{
  "n_layer": 8,
  "d_model": 128,
  "n_head": 2,
  "d_mlp": 512,
  "norm": "rmsnorm",
  "positions": "learned",
  "attn_scale": 0.125,
  "init": "trunc",
  "beta1": 0.95,
  "decay_fraction": 1.0,
  "seq_len": 1024,
  "doc_mask": true,
  "steps": 8951
}
Each number is 200 + 30 x the weight over its row's rms, rounded and kept within 0 to 999. Layers, rows and columns count from 0. The size before them is the row's rms in percent of the matrix's.

# layer 2 attention output, 128x128, rms 0.282, rows 0-42, columns 64-95
108,252,199,183,239,164,198,180,199,144,212,166,142,249,202,211,186,227,206,150,242,214,242,182,236,215,242,186,253,224,182,193,226
102,215,192,195,181,126,225,212,181,215,193,222,181,150,207,204,222,222,195,176,190,149,223,219,195,216,230,201,279,201,226,248,215
107,192,222,210,216,162,203,169,246,225,210,173,158,239,191,177,219,234,201,284,195,217,146,209,245,161,196,208,173,220,197,174,176
097,205,162,212,205,190,184,209,171,162,212,208,203,186,214,238,172,191,192,164,199,217,208,140,134,135,154,260,207,210,204,168,190
104,204,251,193,169,156,221,166,257,198,212,200,215,160,215,199,180,198,197,211,222,230,189,236,257,173,217,160,270,224,189,269,139
094,219,217,218,206,194,182,214,224,198,237,195,190,214,189,218,223,186,192,126,160,148,238,191,201,173,227,165,174,230,174,170,267
094,205,204,135,167,186,218,214,184,228,131,180,172,149,218,215,180,171,173,171,178,251,212,204,170,263,176,211,218,219,251,185,224
097,193,290,214,188,153,170,170,189,179,247,230,235,208,194,193,208,222,188,213,159,173,220,219,200,225,208,190,177,226,225,175,208
095,192,224,149,203,201,217,157,208,266,186,167,198,239,211,212,213,213,173,216,167,203,158,190,264,201,143,211,212,206,166,263,160
094,223,174,177,248,182,234,212,237,188,210,183,206,165,275,177,215,184,264,166,183,181,198,174,232,198,207,211,179,198,264,190,235
098,227,182,199,188,211,176,229,166,172,194,203,203,229,186,213,200,217,139,178,195,197,217,178,168,175,211,242,177,207,187,160,210
104,165,219,182,267,185,205,130,180,226,233,162,165,177,204,218,213,245,222,198,198,132,197,193,187,134,241,204,188,214,209,201,199
102,191,249,235,204,216,204,214,173,175,165,191,190,223,245,206,163,134,228,234,176,241,199,186,193,217,225,186,217,211,218,182,219
104,211,193,212,227,210,197,208,140,226,194,146,168,191,165,221,229,180,212,126,209,157,225,155,182,194,253,193,175,197,182,197,183
089,214,139,198,204,226,234,194,178,202,267,181,186,173,197,267,206,162,193,208,187,180,219,202,162,147,222,234,200,168,207,229,176
098,184,194,167,173,215,161,196,208,160,229,197,208,197,154,229,205,227,245,168,159,231,223,178,232,236,197,162,260,203,240,158,184
091,183,210,278,187,198,176,285,162,154,177,185,174,219,199,145,191,207,170,163,208,204,219,147,179,246,181,183,215,242,196,186,192
103,198,175,218,180,209,252,182,223,208,198,190,170,187,167,164,228,185,245,219,195,209,154,190,202,213,227,204,161,159,245,209,255
101,200,209,214,200,201,215,161,165,178,224,178,163,200,145,221,231,210,261,139,243,154,182,193,183,191,190,229,198,194,157,197,232
105,238,232,179,225,199,213,135,236,199,213,256,186,184,177,196,174,209,190,192,200,172,163,224,207,234,245,235,174,231,112,232,180
108,210,201,215,197,181,199,179,164,193,165,244,187,204,211,162,203,182,252,173,180,214,180,189,217,204,212,188,228,153,174,176,186
097,218,167,210,155,221,218,236,193,174,274,245,195,211,198,195,187,189,231,164,147,179,226,175,172,229,247,244,224,164,190,185,242
098,158,195,264,209,188,166,222,166,177,183,150,215,216,187,223,155,262,174,195,201,185,231,194,134,215,195,196,153,206,181,220,186
092,223,197,223,154,179,168,138,188,201,216,239,210,186,185,239,233,209,196,257,184,131,184,192,222,227,189,196,151,151,156,207,221
093,250,231,256,205,206,218,164,283,260,171,244,180,199,177,202,239,214,227,235,209,206,160,209,248,188,211,172,233,146,208,227,225
101,232,205,179,165,165,208,262,224,195,196,170,209,172,213,237,177,167,204,147,177,158,236,185,223,176,157,197,216,169,201,204,181
098,228,191,186,211,184,239,221,187,250,213,219,207,183,201,225,211,239,152,211,193,233,272,216,189,175,171,169,177,153,224,181,203
108,192,226,217,134,208,199,180,228,172,201,205,270,227,253,209,186,210,173,283,157,204,200,205,236,201,220,186,191,222,155,190,238
104,206,197,196,215,226,163,205,240,257,196,226,211,189,208,206,193,236,198,285,215,196,162,225,273,198,198,192,199,185,141,242,201
101,184,197,190,202,218,201,157,246,203,191,253,203,251,217,187,179,208,197,245,216,198,225,205,228,183,190,187,169,191,206,190,219
089,195,163,144,239,224,223,170,210,228,207,201,215,187,218,224,196,173,179,216,216,198,196,197,191,193,207,249,167,218,157,158,215
097,190,159,197,134,219,183,206,176,158,203,210,192,188,170,206,148,226,174,157,202,192,209,184,236,224,183,228,183,234,180,219,195
099,235,242,209,236,197,198,187,195,213,205,209,176,220,175,139,194,259,230,185,193,216,173,209,203,173,250,194,249,228,226,176,185
101,157,196,156,272,173,205,152,232,195,246,237,214,200,216,245,203,218,241,232,228,195,194,211,207,193,215,214,190,214,197,178,270
095,191,219,171,161,176,192,201,193,210,198,218,161,171,198,174,254,154,173,198,195,238,188,212,206,232,199,139,183,229,207,223,212
107,234,170,194,203,313,226,204,194,182,214,196,184,209,194,245,201,186,210,186,202,173,216,216,180,263,187,233,193,174,183,199,232
091,191,237,248,171,195,200,187,242,219,204,218,204,196,151,241,213,183,214,237,163,203,170,209,238,216,200,215,195,165,212,189,171
086,212,218,168,266,235,220,185,215,103,168,124,199,243,209,173,240,226,238,170,227,131,223,177,201,234,249,189,180,201,215,231,207
098,219,179,234,196,188,200,245,197,188,152,187,106,194,208,166,200,175,177,201,217,193,204,191,226,189,217,191,195,251,163,198,195
103,167,166,188,184,170,222,207,212,196,224,201,230,223,180,215,182,190,204,203,188,167,212,212,226,165,188,191,225,180,234,205,188
104,184,215,192,217,182,139,121,234,209,221,174,248,221,201,204,214,211,275,195,265,233,206,196,232,166,174,145,214,209,161,193,202
100,165,132,223,204,233,235,231,159,219,213,236,171,199,241,212,212,152,184,177,214,187,224,203,173,218,197,208,189,241,177,170,177
099,180,231,246,222,276,214,187,206,212,199,198,198,219,192,205,213,198,188,209,175,182,227,189,140,215,214,201,231,247,160,204,150